Weights of a small GPT-style language model, trained from scratch on English Wikipedia.
Training: a variant of SOAP for these matrices, 149M tokens, 6067 steps.
Each number is 500 + 25 x the weight over the matrix's rms, rounded and kept within 0 to 999. Layers, rows and columns count from 0. Numbers have three digits each.

# layer 4 MLP down (transposed), 768x192, rms 0.0533, rows 65-205, columns 0-47
530500528489551525537459481499522439507471514512524488495467477495533563473517439483507493500534524479505527475462523551503541478443439525507488
471482480476528514505527519544466516525528484480498489481574475479507541480557452456562454534446516500482459488511529488513477556499491483516474
461497525537506504516472507477529447503455486516509495528472484500504520490539535490516471505491521506460504518483492515535459521504481509454505
476482508466504503500504506467471520530506529515502545496471506501521494498524529531487495463503468495513548502476525565487513480479517537527521
507480510521490466538539536462442482498504501506541474508500507487508533513542506479482520507538484489503516507516498529503464511494509556519464
502508488463489544510460516504457478501503437481536533531505504473492479479498528527477491487515495517517467509491513547497496462498524480442450
514522500501435492506495538504514456509493520527448492522525491542507479513493490523476522479536511488509505492427440517486523514504480508500513
505468535514509503490525501491465477471534459470508542456507510539497532493463496556477495499510452509456478532493483520434523507502520508465526
508532473460517456489524505513518516488495501525515473493525485529490535537512532483471473508519481517488500509479489538489465504512532496463539
514510555505525502490479488506536524492446508463524489489481508501517490512476478489512510466480484474498451460503462498519467522519550537461560
516514483495528517521466501467540484505506489443511513496503488534532520486485535522513494502513492530487502487479491485515494498480498530446516
501520426491475516497459493516493538512513452516482521504562505554494499508477514507483534526501490501514507492479493526462510501473491511472491
514474471499537507533482516526488516459490489518504473472499516513450528509542555528508546496518504516486496467495463472486490494530470539466503
471423554507496497516524489494437471500478519474518514485474503477516480467537515510513525469487483495495501539523532527527504450506444471482482
492497476519540520510488492476488463502499494525471520519438504469460484512516550539470511483523475470449512478496490507496490526498463477507493
518519475528519485476474458498508496498486483484507476512501510495496505490468485451512499491511515471468477462539555520509532480504529488511467
506503466486487496534490499518510503522502497512494495437473478510516531501517503554466532539506465512504523511521473456515502543481491442504474
485447475485536561566545469492486520499505470511508504462503531544495485496508480515469511521480520491485537520524499488508499500568522543506510
452484499468511546515514528474500513524460515496476506494498526496494492468475511498510471492507510494503498471499494477494513470509503501491517
516471485512503462509500515475521518441496459491489520552535521496466537542462526487431487475508461489490545532480549484487525518485490504513541
502503522546531519523523493491435499494476508519432484512476483469490529527485570489527495490506482515528483525495516516493454500486506516518524
492522498524485456489525502537506489499526503507510489475499541483520524478447523512516505496462539499506507516484457518513496464506535522494522
499504473509478477487527531481503505526573495518491483541477468489530471509501526509451493495507521460549488476486490541470489506470497509487459
500520504533523464487505484550540494486485511491491538510512482525509530551520522429483519516488522514476502533486530487476529478434450501486519
492510483502455529512491516514444500519557538513504514530515525556491483507511522538501509508547500439469525535516482478491498462498484485507502
488504535505501507522530521551489466508488493512482531469519482514445483502468491516465515506475451512496527492553471468458509515549506523485473
479476478499504435491465515498499503487474481488504523505521506493504540489452472517508521510459512469500512526486480500510506518491469470493504
491488546509480515496492515508488515525454446487451502522476494507525547522450464487440526501492496551510511482500504521502442530481529496470560
518448531473491473549530489507544496482459501468519516491510460464538486467486538493510538472461528491510504492516468495494496462476519507479464
475527473527532490506520497538522510472466462497468496512485517481512500488467500474518489526487511513528501504525527495485482505497515462482472
526570525522476516477456500508507495504500469529498511522494543484544510536477507499524503497517533476500489502515488475476492544519475459515512
505506499486453495525521475510482492500508518518489479499513499474531491482492484505531516511550476529490476543467473491493527477507513467488471
483500477464484489462495528480461502500508444476510498486510473515547501485491494464465507499504532478566501464505504501504525444498474505521496
548488536503489452474495477522467482523523440519470487515501493480503504501498490464482442483521516482496479455519469484464480497445469510465514
461559441518486480489454536486531502557490455501500477537495543481549535516480489504556452474503495501501498500532502478475503504471518493510513
530506485513506514517499493493515487488496509449533507542470560497518523517488478499521495534523517534451483489524492469494506497525515471521481
492482478492519541490534489488526524473475511528488489491475508504528496524510497488463469506467492532497490488526501493506524462527535524495501
505437468479471500485491478494539516508496490509497526532472507510505443463499503506545508569500500495524495468453519523518546500498508495495496
508506457549526498489506500510488499485494507480516447489496457502477512517472534508508462521494519534506488478522483470500479509506499507475496
509495521482511511455455480553517469495563494487514502521536496519463516456541518475525510486498439504516477474485499469524495490488514479526539
527480463476557520474543501537572495491510469524513470531497526468500506526463487518509522516527514500487506492521478514497522487471492459507472
479477502509519494525489485495527490542518535521501513520511516474482508497518502500500467482463473477485484506508526494463498527486471515527466
489537516471499517464504493534504496582530503492473474493502504486484522500456564492488475528528446508518483468505482531478536511501527538510526
508486496497470533499480491532501487480480489509487518485498490543520530539499492528510451487512509503477475506460502494454505486522517484519545
512520507508523501549477527510484548547501505525507505535476481500484479498509502509436530490501497520534490485479452517483471473503447486522526
540487523473521520507474495534529500527480473529508563509473522480485483509450473544510517531469496479480464516446466488485494470516507497518513
510468522504493544502506467444545533443487498478494520440452528515536482523550498491469494516502489532474510489529469498461521498541523484473502
529487502523531514462507528506499456474502543477493467502499462505499500476501514500529465518524538511473478544529492500531474483476466504496451
495431450472481507478472498470503456489514540497491504532543477474483566507501555518502480511537496550515537489457480480519491499542479489496495
491475490495514500473493567549538498497504459485479544470514523532516501515525500490497493486467506498492491547502507496504452536510530482511499
508495475561459487493529511521499481516526500486529484510518511513483496518500482538476480438499497510506530515552431509487461523533526511539497
522518522496466484455466506511549501531522471490511471459493528556521454506559482479505470494456546504463493536467512519508513446497511463537468
497518520459517500457489491494491551492501506495521482526491486478511476493481533498520497488530517461476463527523511462527487509521497485494522
470433425516494510496501520464503492473478524537505507482526519508485535496488535498510519503480488501518511476527543525459477579468475438499492
522458462513475511511475487506466508535484534516478489496475471520463560476467504494491496526552519484501485478490508521475547532492458536490483
473489463488474501517472523564519491544491521498463474529525469505527482472469529561472511522492529481531456515488502509529511536496527486490500
561454569525452530492483466510537554519534474492489538542508553511471512456512469494520473502492477493506464514524514496508499525460474512504482
514474529495478500494528502480527491520486491459525525489510518490505518513499504501494529502532486467504517464541511504507522504507504503510494
508479518505492471474484499508486520475477494457509501526518529528465511486503483518495491463513514501447479520470520513510501514482478467488533
529503507517542503518490516460465543492491503504533488488465437478535472539496530529467475469494494486546502473494506489463531511550528538480492
470501494576527521522500533480523523514464526550457493511482502489480537467506491448505539544509506491487535515462519485523491523534462500477492
512428466472528508495477525496497511476502469485525514437507450533510483478562489480474502468528450511494527519467550533519546485500536460503495
498446518493491520519464469505485455489485496521484523508502481488466501536530473488453518467520500460476493518472487505491530496498549483537517
494523493521488501485535481503536494503508522479505520515538474503547499526497487517472460470520488508497506471510491512523464533485515450498491
499496527516513457525498489450493508475516492479472486506481521510498497512475533464509499513510497484494472516469501529474499547504433502504442
468480507485477495518535488540506512482519487492466484473530484504574512528547458492494462482478471502531530496460487518503489527485530447489525
502528500508465513468539503483509533502514504505503501507491511523525481491448542466515514437515509522452502484525509493457543470510473505489515
478508495470506497510500463479508465464546517497550517542513500533521491508498457513505478515545469523485517494520490509511519526486533515473500
525524486490522508540480487505537544450495486505460483458523532507504521509486514538502534483488513499504496493533522468472525524510495476543500
527514506539522508522461488496486500462483520500550513466480508466508473470497530467444479499506486502534543479554512491479450473470509500479492
493460509535598502510510486528515533506489532483492516487514510527500526503482522555504522494475521524487450512530498483484495494494515473472520
544528488502495492537481490527504473538474462549488565468492503499477486519515495514503521485474471474491527496504573538468500495505531489494529
524476512511493506469502492546467466508497511505466464476528444459480494511502482492526502509503500455502477532482508520503501499493489482490510
491511493441512479500490531461526494493517495509501490499479499537510541541485519519528505489478512504538507505531508506512453524498493530495463
485532491507493511513507545511499450491460522511485471505503527494483525537445459530522479485516535502484477532520542481503504483534521514498520
499445505505474515481514523489486509509474455483476545519536518494537509523456470482478507494500472504536530494493506462519550536502489476479521
486513473480508465537452516492528482484482491512526492484559488468495538556486490518487459519455459529489516524463531501511521474487481509518537
492501484538456485518538483496469511452442536534563489517492479483486428507502520486493481469466497464491512484497457479529504453523451533528498
528459510516489447456534532538495495478445535514543516489502511539530470493504514517508524500443502522463484505499505465548523523517456546474502
489473511482525525555481485521500485494485472501511482530517464533463522500462478498462494549448489515483527511484522519517521496505506473506536
508527470533482533526491525493469449534500449480468535513485514539508493468491518495517470495516513541515540518486485490500479499484528526522469
493507518470528471486535474525500541497488516505536484488457477469477497507519496481500507485490472506504480449486487505491525506498504488521490
476518510516507519501490466538497487470510522471460495498510537481525493437531497529499485486532468500480459506499513477534515465545502496500563
504500516511485481484507486532484537504525480483530500481487493508559521485458514564502492485524536547497447550506487537504509474532515504464485
501505496491553450518475553518521548480473531497537507509496496494519471477486521500500458489499481538512491497478497452520478520527475477469486
529493506502541519485469450528481492522503479496434444536488467494469526528499512509510493491502487509490457503536443456503517521471475523533467
504478474545490463558522488530504499466459512500546522521484479525518517505517456493513542465466512513481536514514500488503532504498497443508508
470496499498508481480540465504473455513486514487541503494538493493512514519512475505515510491484504493515519496512505449508542499471514478515474
502503514481482536504505476507510580471478488486549526506440503515462509534502524467522504527440526515503468560503498488507469495479467477516479
529491522479553540520495503505497551464474518465525518473518507494450515497507499522475503482485536434519443464552516519498504553479486536505462
469486487533494492514526532496492478442450508527487539551505477469558464494520546506558496567504485471533505500545498504494498509489460520493530
554469467430535486519509523496501507533474525491529462501537460480476490529467510500487480504514549528500482465508491514520508391483516554506480
512505461474486534476540457489513497470505533470521528513508538498471505520465519478504454477528496490439495434506514488504516498534514532523492
522482509517505504505535497530486517497450509514463440496510465543502496529533480478464513521537513490480516460492468493523492513495528481486529
525497519520473474499495502492553481538475497481482482558491495506484466494527495486498501484475522525508533504493468507532479460489472472524509
529461528563499475483513519536474517483497508517505479492456557503445463465470462504545474479461504492499475476451526482497510466528478489507495
511509513503482508576564496501517544512511533468516500493486439495477508494479519516490483483493512540444504489503507510495488475498533491508544
509486497520511497513509522516515496493465558517493527527503516478522529540505451480533514457490485515479493477498483494486486512493489503503504
494483509473498497500526532509462519492552507480500505514522505472491504529570472506517497455462470504502500484504537495549494498468507501540471
480520468524516515492516491527494506491492506462494460559516526536495490463511473511538518521496515444474495518497524483518499524470496463520528
523498477508536492506532481442503527564485504529542488527533498470532521484483527516523468527465517476477472470533479472515519523566493539492473
506478526494500508492556468486501497501510499546512506502515488471500484503521518527441517501483484497517538477485523530541480472515432519526514
509493470526500498463496498471472490515474484503499490483516484513455499526511517493496493477490521515506543484504533480487527480493493480554499
555509530492446488511475472468476477530480485524511473495567511499495502510473499507520506539537502537522533492532492496483510508470499503505473
541474480510533475500525516530456492488496469486544480492496519513479519447478473473495503491514472523454488474497497509536494484527555481524456
523514533524478488514545493496504516452517530515489530500487527501489493517459517478498509436501484462505465515525517523514538480521507532535483
528466427479469480484462510506507518492464513486489525508536514548560531465481520520490556537508516513519514544547502520562530516531513499503547
510459498485498483481504535506492499514522461502502524542514497508501510476503479486501505473523527549511477494476500518523512494504501500505504
501465506533507490496492503468525463505526472477525492439495534478494499486483502522505472496492485486464510472466483455528496489514505452423501
518503488530510540486507549507512527507483491505504486513491467469501473455509498522505518464499522491510527426497472485495493458485514498460476
465514522478529460466479511558486480523502547539555532491507469532500515485470469559494490479512548533498496507478469521469508531496516506506485
525519476504517469518510514482514503533480498477481526521515494466501516476455458522514474477522521506500443498505495500480493528484544510513512
516471464534499483485503458493516495519488499463484505505533516468499527465503535535562487536456521486519485477497475439502486494517516519448521
516502512489502483492481492487524529488485457493577533488520471525503532531521481474497521539493493508467458467527524494521509539494485502493525
492492497471551537481493496521512480480527460495499487518487473502506477471463481543485481510495521472486522470468540517501546512450456483513495
486499537531510524470500487490532512494490496504517508484476505443453528530505476487533497491516501516486510502497531523531507572512467465485483
493572501494474489506514498486496517531517530498524480479483485474489518501483528505506493507469514502475490483571491485487487520508499490474531
477526507514467484474509482473459489442478511466575543518530480487525504487524469502515535491540500490525487517524455467525491479491462439477495
543482499503509504546474513481484525530504505503554517495498476538473470527550482478487520514468478522530485445461490442523483491447488527469545
482466500537497489542557506513487498485531459497483508450540503575508530481497479492509484499475541508480513488462538464513498505485505529473486
517457483524485525538488498500474483472507511488480487464475521528474487493555532499483503478483520504487535452498512575467500565453473470470481
494511479500530481498517522497485467494490517496533478507523489493529475531513490533506485504496539532479482537507501492469479533457531554518482
488535464533473464510512480509544507479510471509485499451509543464518493481487472493476497508490465525512546568480498501488519459482524488481467
496467510532503526491503467507509479462489507517491483542492508517489492498439517487450515483514473493505515472500439505553489519480473483473475
503493453483484503530530480438483525533535454476516477547523498467527493500483506527514518493495512506500434464535522493515514534483478478507535
526508499503492502533486494533526536506540465473518517515519528472477530503517505495526508541499493488519469474513482480497534510477510503520506
468512475508536516476498495456490502508490494504507513462448473541466465523488490496463541515555503477506522495498525475485527475491501540523533
544493508468501508478491478502488500479480500523481513477510489523527528490501533502492497507486516501537486527466474538497492509525507468514514
515500475522462546532540498513545446486502521539490511495500478478495501485505519511484469520497473498513496516460530481501525523498495502516479
489496529469464449530508476521529508552513507474480478510499510494460516480494526471520504504516480520482505497524521466492521526518508504507486
469464517524509488526482509491520506489496472518489496492482523475488504532511527450521513507491545505534447499485510526494538537501498513489492
521506472495459481522497532491482512484532510521483497520503488535523475497532488529450499462500511514491512484498475554515501497480494523465533
504473488485517530526458480496506473523437515536544508506519543480457590450488523518525495502479496537469512507516485487474475531462453498544515
513536532490514495507540488501521519522488493528504497491442533481508465529475519457458489510486511490480460517544478500451509551530540515517498
478483508510503536477524494488516476513513499491516497540478501504505494521496519502468507518504451533560500538486530526520534494494473464537494
525489501501554474503552541484489467519546518523526490439498496517555535540490559545520492516489555522496535520455478495492520542509546506540514
509473490526486460528496500499461472530494487494514496542559493518490503495523513496501499505493496506503494468525511478484490507468473510524514
490545504475499502478504522509425498470504508505518538510504440511499528483507522457495497478510543496498499492465457547439481492493504480490500
503464493438544488506483510470511496474483455472473546477512521488515488513479504513543483502493491474571480513545511504517476515501483507514483
495474465470443512531463504489549500490512476498482499477523472490530547475463520475453532501515557549495513496563488501532464469462546533453501
525464472470508466528465520478497510520502539478524454499572521484472493521466562526496526479503507511528523512489523455477502481490476461552547
# layer 4 MLP up, 768x192, rms 0.0826, rows 66-206, columns 0-47
524486460446508472507444468550498520530469500474533512462477509498514579523510473474530546502466507548513472476464518487476514539535541492436489
487536501515502501484534485504468515510542503515508485488528455526520512514512541513454516547491559497498471490544491480537492478493540488466549
488551479496522468494481528472486478484503507500535521482463505503525496510523468475529501488517510523512501522522511485509504461548500478506477
471548512544504494471474513498540486524530488481506466474468472523478496475488496523494491501547529484506516532502526546531535476488483490496512
548487528476508522471528479454477457544505457512490490514490529510520510490487568484511484508549480477492468503514437507524532505477530498491500
498493484513507505523532493485493528503521498486533534502471473490517532505487451487456461475493541506527506533485512475479530521491472432501445
488486486481510491458483472524463474529476503531489527522501471464475519474480487478492505506467524524469465537522495499435466521469493480475464
508496508519490514535471512489479473494493497478480522475481491469493484501524473482478524479486506436463461521517501530499522527503521553515477
464529525482443532476437482476520464486507498493487486495529510470474506507505526488500446515510490464486513520507471475515493508494453533496502
497562486538519441513528477448504472552522519508499511467496511493509524501520552487530478527523462457558491479492511502474519530493492477483472
500487490511516517468505495499553498485519461495484482507493514453500496551517491484479492496515447511470543479508474531499502499497569504494500
474483496511472511480516555503485485516534483516481514492507472476471518522505498536475515496476518485490459528506477456513499509488496523535551
537504517478516524506474501508498494515479473517494447495510484534481467503507522497488475496498551482485511500468464474509525486507480481494475
536513491512481509548500493494497506524510548481531499551529500482475486518502493496535544510505475518537525535549522453516517486473535528473535
496499502491508478452498489466523471451462521497527523472508511520502455512481463509525560515509543498572485495494480517463514510513528502511488
525509491504511463516453483493513523510529501512468533469522493515481562465510502478458506500492506573470457504523500511523503550509505495515494
466491510442517522492478476471556527549523513521546483517503522481473504484466471533484501472475513499538488508531532447483480545481503438489473
484474504572516490510490520477523507495528484498483519435540497564540496520526498452492500542472473476496454513515505521469538520505451485520523
481489506520496477506549540488446497490500455524474506472516489533497486509551457503502492484498458490515515465490463496475500478510519515524504
482553484520476502512501529493497504465523513501467528468487484513497566532532514530489493510503535515474510514521457539490485512515500444502463
521449503553489502484502514479481475486520490532513504583504527514450505470501532507542470528497568521532513495452514524508482505479476472530479
526548526478510533471516501495514534465497475488538519489458479518527535466492519494561577459446514481458519534515477496475478490509506490506508
490484521549524497476471509487556471455491473488502510509528498498542481488462527460488441542481488508532505502516497478538488484473472519485504
527496495527562490456501516493517512486518473481520508493493547509491497511516492488477475501484516488545493518519509520491463486527488451540508
497515497462519459477476446454502524493488528484506493473468500503474502502515525513506480557494496492464525502469443464516499483528517478490515
519511507480501472492501528463484504537511535543471491497520513501510482506470502503504473491502486454489530519486477514502493500487506508503464
525521560470482519491486430490474456505519484496493486513528470492452482449445465492499559542508510514488465518453469498500506451489473523501515
526506478526477464445523487507516515498500466484526486497499491497476519503532488512496506519512509524494471436526489532512517536489523520508484
508482448484505520497492475475509511523529496530553491493447481470514518505493440462490549500511521477502454511484520530478462520533547460472533
489532511482489497545512503530497476510478527523511514513485496512482529533472470507516507502476492533459469535482476463484511493505507516470495
494492461549516513563502494491459476486469529506508497500541529458475491499477504516489485469522508551531510487530454511448519480512505515464558
511499506553551493514494525506480456508449507559456498492520557518411481502473466485497529498493489565486515543471486495493476497506489513487421
483515512529477474514533517427536475502538503496514508508505492477538452463491507504497472476490499478502510475497461520492450515540502499485497
472501534537486507526534513475501515452498500533481503484515510467474476510508481511452531525526539483487466503480465552476519485487489507513490
490466475513499479529519512461499516495500467480478521477508508516524515529487521496507476526499487506477528524503504432539461535523533498536482
464523516469482512509472511482527499496477480518544482490476477508542544495496507492521487503535465499446532510533526530501478512528544486498509
517507483483437457492496544466504475508552493534490511504481513501494503480504523443504472526498522519524500490481500487493471530472496491505509
507479489519478478507516502498509504513515423503494507462470510536517505489455492475499485527522498529474489491548515525534515490522506469476496
462462502527533528503462505482459514496507479534506511447518497529476491503534474498542512515499513503517468487511495499454468473472480535490482
536532502483498517507522528495498544528534520503501524531438458500495499504452490523500516506536501523496518530514479490461505496505535514473520
503513526490483488517461508518490505503513477466543501493501542480491524509460483493522488468542529509468540522521469497515505456497485518488550
522565489512520499514521489502537510514512526518456472501531502486457490485505490492486527498497490523494526493490488537451543474470454537515513
490497485539502524503509497497515505496481459544536514544500470493500457494525485547493522515474494490453513553522506487531512524510442472498529
492492545481488512475480516541535492519517509478542476482480479514525458501502463480477494511467512520509524504476511536501486522484542476536509
507487511469535521484487463512535490496483469503441462531483467528522550487513491553509485503456460506467533475526482496519529541488496507501451
521494476521475478454504550462483532487500458501566513536478504496534494509464472561507463502498518484497522518506503473452530524505504523456492
488525522521509520509504489515516505502483525511492529496516473456486458499457500525520494501483470500500485499499526490515522510485494496460507
507494477503498482477539550530531466460480541498487519504491465508491486488501493513446553503498504510522510491451463472478500517539477514456486
502524514530509465502482487483529476493519503492518528549471501514483530507480507516492509494494482499495505513483464499507530537513495467565485
498486497467498534496504509501537519506449504493521542486467482540531488488513498528524504450499448546481516534477501506546500505482452511461467
488483493522505497533535488468451517498523493500520473530489469454513525458499485507552484506434552473517484513506504489512459500514511516450528
455518504534484501519458511514498474502527463577513520536585507554494500513504442518426531508518497527508523436523501519488479543508471501519483
486478497483508482538495459522462530467521496534500520476523494481456510502533496474548508450500499514546466505498507496505494523484497494522477
511494460508468454510516492504485518444473483527476500497545510504492545516502539482471491517504486504470521499477526478550489524471461502509486
488529444488466531524523544513480488499485472498488503554545514479484505468537497510511445542497474518486458470471491522506492493537500516504506
486502505480543501467507507489522513525498497509510483490527505486469537494479517488497526490500492497528492520480507510535504487464509536553503
513516497490503526462550491484474524487475533514481503500491533513488551480474544502497522535540515491475495499522515535530483530517539526487441
489530533544520551484540528493502518512544524491455505483526492523460479493483501483505509522505496495474502495515494496488524534460458494487473
530512510542484515470523515507512510477504519475505517476518494489500530468482503472521511492487482479479489482476508482491528509453444511491501
468451455539547517497506539487484507455534459501516456506528522508491484499501480502564475482539493475490555517482482470482496483456421495460492
473521492475503465508488509507486504454541511531511480502452492490512496488457510481465500471480473478509480485491503505503485524549557531506525
535509489507481512524554502552482527499454508561495443514490491480530509542501482455468536493523508520483500435509475493493510515517490437515448
505507539485484496464513517504534478534492447519495519457516485511525490473524514527505477478449520497503547499485500495521497530470523509490493
486503489540477493492500485495529552492475515508439456490522496493486499486506468517537532477487485477461487506471495536470467496521494464524490
472515506458494495486501498504472502536485520483519507513472553522522535545487491557501476518443498483518519517490552489492505506547498509488505
495517542519498464524454505490538508505499474475496500508502496494467518516493530464519520456492484523480489537503453492484463520517487504555474
464533494511524515498496506496460486477494512500483541459535500489492471514530458528508511513512480500502493501522515478499485467490478491545528
442515553476462482517496505499435503529542563495515528509474485508496486503535429472481512508511517506500464511513501507521486489504489485480511
506521486465487460504514527494425534495515533466436523476490514511496511485500459528484559476521500460491482512513454455499459497533512480455509
512500480514523522487489519474472523496494495485513486523511473522498500505495494520549463521480505484435529489523471513470489496462480496485522
505517469463517525511504473466520477443459505545527482532523525502552500482514521475518472492519494540518472476533519518512523495485498540482518
522526517468492524490506528515498477482481498489513501529484501532513529484517451506505523464529510456505520502519484489518513527439502457497498
471482473497525474522504504483490520504481492453486519469476543504545455488491510417517468467466525518449511500530514521478499455489486485482500
526509481492507453493509497485485495472472522496508522524474490492493480552483497510548460519479507492499489457494515477482533448505487516529526
479561496506484525450501516442504480535483495507471523524498478468464527482512498469521543478496530476487489488517472500447500542496504506493473
534486458509521510545524501488482487492513487499495492491501475486500526537474501533505458492532483467492520555483477527487472541509473481502476
465497496420534525491473490485511515468485494512507487560513495479493474484493500542503484520541519465502529492488465510514508491484513511501559
532509509444504456523447500512492532454494509519523497455519560472480504479492532493512512514525518513548488499526538471506517488525527497504507
488504498474506502492482510477470488504531452500481468523494499479480531495506493491511501455554501513504509475475483418440458472549471502504517
472502486528477529529474507479529482508526489507482495559520521494508511483503438493487520557554492487466470506525440513460509487480485466506518
541499477488504470494499514483500519511459505508531484487542488480488499502525434515507523558541468497507491506516495495495499505491536543450521
499513484511478524483480473511453519511473474508514513513466493493492507519485518477533485510503512497494504528509506528493498505500484499522517
493489503493492477510480486512517518516476473554515504439506510492484483509508460476515509568482523499472463474481482506457508501500469457470521
469493507476501541511515488479490521474518548510468524465488479487487510444503480554507502528526499558485477483514497541506485506520471534558484
481561538532493462485539500478503474499467513523482545508470472508551424530471486491476522508535514494472546521532525512509526462487495515518469
508471503499474470491496463486535489474526517477473502520520477487485511495478518511495496507480540476488531511494492488520551500509490489531529
469528471496498537507475501485538502451501504489532471480479452507453511461498513483497486490507506511508499495528447513517502461471533455540490
490519527536456479512529538464487490487553508487432467506515429461518489481487472487526516514476497461485522502482461467517511493456492518523490
535515496498504514425513495499480536503485524514502503512531513495469564491489486529538468544494500486490506520483497504494446517501502455488497
511526474506490490454457521481504474496501573458474523491499496466528481467492544453526508538496502472502439555514488514548532459474480518530527
469476483486527473459489500483487504553490500493560519531528459521513510491538516455477485463471515499528492462522480521479521446512500498457490
512469529491503464486454488498456520504477489519552535479473498545507478490560497472533512523481520498476501502454526525412500459465474522500521
479491470519477433484507471448479500486499495540520466504478525483469520452510503474529455508550523495496506430480466473489507479474534551522496
537469486522482514493468482504489485454492510487515496511507482517507508490494529488506483473521533499502516555516489503479517525521467490539498
501500480530516516469463546536532475489524543527545497498504479523530492503521490505495459506516494490496533498509477558475530492478523539516479
468462494528481544457498450535471519536509507528522508483511462497486504501517467500481509490507529519500507452492514502490537525458472507529495
518492487464502490484539506478529507498559568482510491499485450488486513520479534494485532496485527501466505506484498482467492504496488525541537
560533473485538489482489527530479478531530517464449506500483503503527514501480506473505522455534489533454484496543501443524487442491477484520544
498477527463495519493486464545515504505481550534449521448480474527433542517453511491437487506487529505501473491520514477510523530475460476478483
478513517514461479491460474488460471474516497522456518519455539550500522495539483490475498493529517525511531471510487504476543501504429488534510
520495486525526480518535490535495509487491497506535495493508489500500468491492525561496464556497455511481504494507510533497522471502495495510484
530521514491545502510506470513483513510498530483510514472501512506502513566519468481487513477492489451462505472466496514531522508535500504526479
467538463473474527458490493504524491518495479504505558478441474487483505543471494490505526476469512466495546471501444482479481500482536486463488
518518499518557505525460525499480450525515521477516478479498551496474504479527481534505513464461500530508487544502503525499492514464515503540558
523534546508502511521494494518477459480477506485516501506504510546478509510433541472467469510566498508535508530489529490472485521491503448465486
500533462497470511510503430547471504469483547505504539510479511524494499521486476494497520493524538521480526509501491456484490508506426519505493
518492549479550493501496483466514477502490448499494550510499478505515525476495490509450485497464566493508529502491474532514556484475475504515541
514483493576519512535532551491530518509500478546536489517486524524481505509473528499490510468479452496505510544476519489492488520534548451491493
510515484472508470508500461502501529465470492537483529536510469511536502529476511489507488476460488538498456518499479536493488518525513446487481
464511490511462505463507534471503492474525514547493544443524510526520444477504471479462441565479525510505477525493495508537518497496473472514535
526492519486550493519490528480520529516459494518554496526516499498546517454447541475507451467413483508448495484497499509492476500526460456450547
523447489505496489500532498518557478536456513531532520481461525480490550477495487474520499507507522472477544485503502478551533541533527496508500
443496500543507459504542484478507529481509478472467525519485462528490463505514538501488544512504506560496484487507499492545518491526490513508508
493481476482502501482497498448485530519508500530503525520508477492488512500490489501507511512483560476500557482490566520467494489487465489480534
507457539504518497494493541476509439482481461481465481448542476482501488515532519479482539533507508488497506496530482505486492505466530523502486
514492470489479523532564502484500522454498540512539514501497488486477471499486487480485474540515485502537509531461526449478500499496521520450487
497451463540494498553523493468501517509451472481460510472518478532507520479511457486541464531484549479474450500495472526536495518536477485504483
531483454504497511484489498459484502560434460569486537523534509519523494472559453522539520506466519460468467463520462509551524512522500462506532
522515526495525509502538454502510521470502507478501490504512506501436522525549499460519494463533478493472508463498501488499535481512473503487452
484518508501508502489492563478499519477550471462512509465503513513460508462508575456479457551494514547480514530489503495512516533514523544492455
484529494493551520478489505526485515529503502487483496507474470513545524535501490484523523482476532515457510527520521500508502534447478483503477
466495475527477493532501517549497499482532502475498517500498497435467508480477477511530480511467528496517533522500521471536504450484479497531542
490457494502527460546482494516509511488469457511517501476550495456487466542456508484528541455475481491509506435560477490477537513500513504481415
528474499498511440467505499491542531475500481526521502518448544503502508513509492504516472486506459509507457480484554533499543505464509544515509
518519459489523448496481496484516511519516526480501483487511543530454454508494468494525504466510519493487510495472502483487491544507521493500442
475542531520534526476505449480549461491506518519467468474504520477462511491478503485491491501418541490521493458532507518535496489529495492521439
524502496514501504518508504491510508497494467482465477515488484480512533523487520512525491489478506471520520453569515490504534520538526510484522
504516535528537472459468502507518491516508539472563487527510459538501508480506485506459508514506501441480491511481533490473482504466551503481542
494537511490489522507503513468534479494476506502526507537501513480513486488481519478538492490503508497457546505511475538496477466509483483474520
459481523457498543546482530474485499471477505569493498506463520508468532462493518567505479504522506502499501486502518512498487553538499487464498
537555475512511479499443517510501519443486525467519484530519483514504519501511529448504480520511503513488512493504498501481535495468485505482486
507530522538520526442503506484511504462541505518528545468502507490531510500507483537503464440476519523477509531519485464502505462525510493527489
524486482502496480526551517492509489527523486476491489537509527473485507503500490507509523495524508534508513509527499533488486489508530546497509
514479520524503523492484497534490497534511454538485457474491522535485500483505491465490462500487522473495579437500488514512520496465507480481475
515506521482469490519518484483461492554527504529461512517479516487475519532467472444517417444505503502493512500504471479496514478493497499510468
516496506490477527492482535510458494516523504490549489491530491535485542515485451526461506513546490525548496501535473550505528466512511504481496
467474483533443512527509521547500529491459517523489493520503487532503508506554527493520460472517509493522535498549524458542472522490509514446482
507480493531528519491529472458505499474506504533490478469498521500510518498527508499499511504456492522531515508482505486513519509494489471517499
488517514513525524503473488470511475526510555532548494504497520460523513506511472468515505481486479481513515533488505514512525479531548491476494
460531465500511479535492519460492512518553492472502523516519512502489528490455487506473521470520486501499539526489501516485488450463531515517466
513489485464455521531524550480480548516463511525528513494481524529475474470498487553542477470510472509493529466435461492491532480495463474504491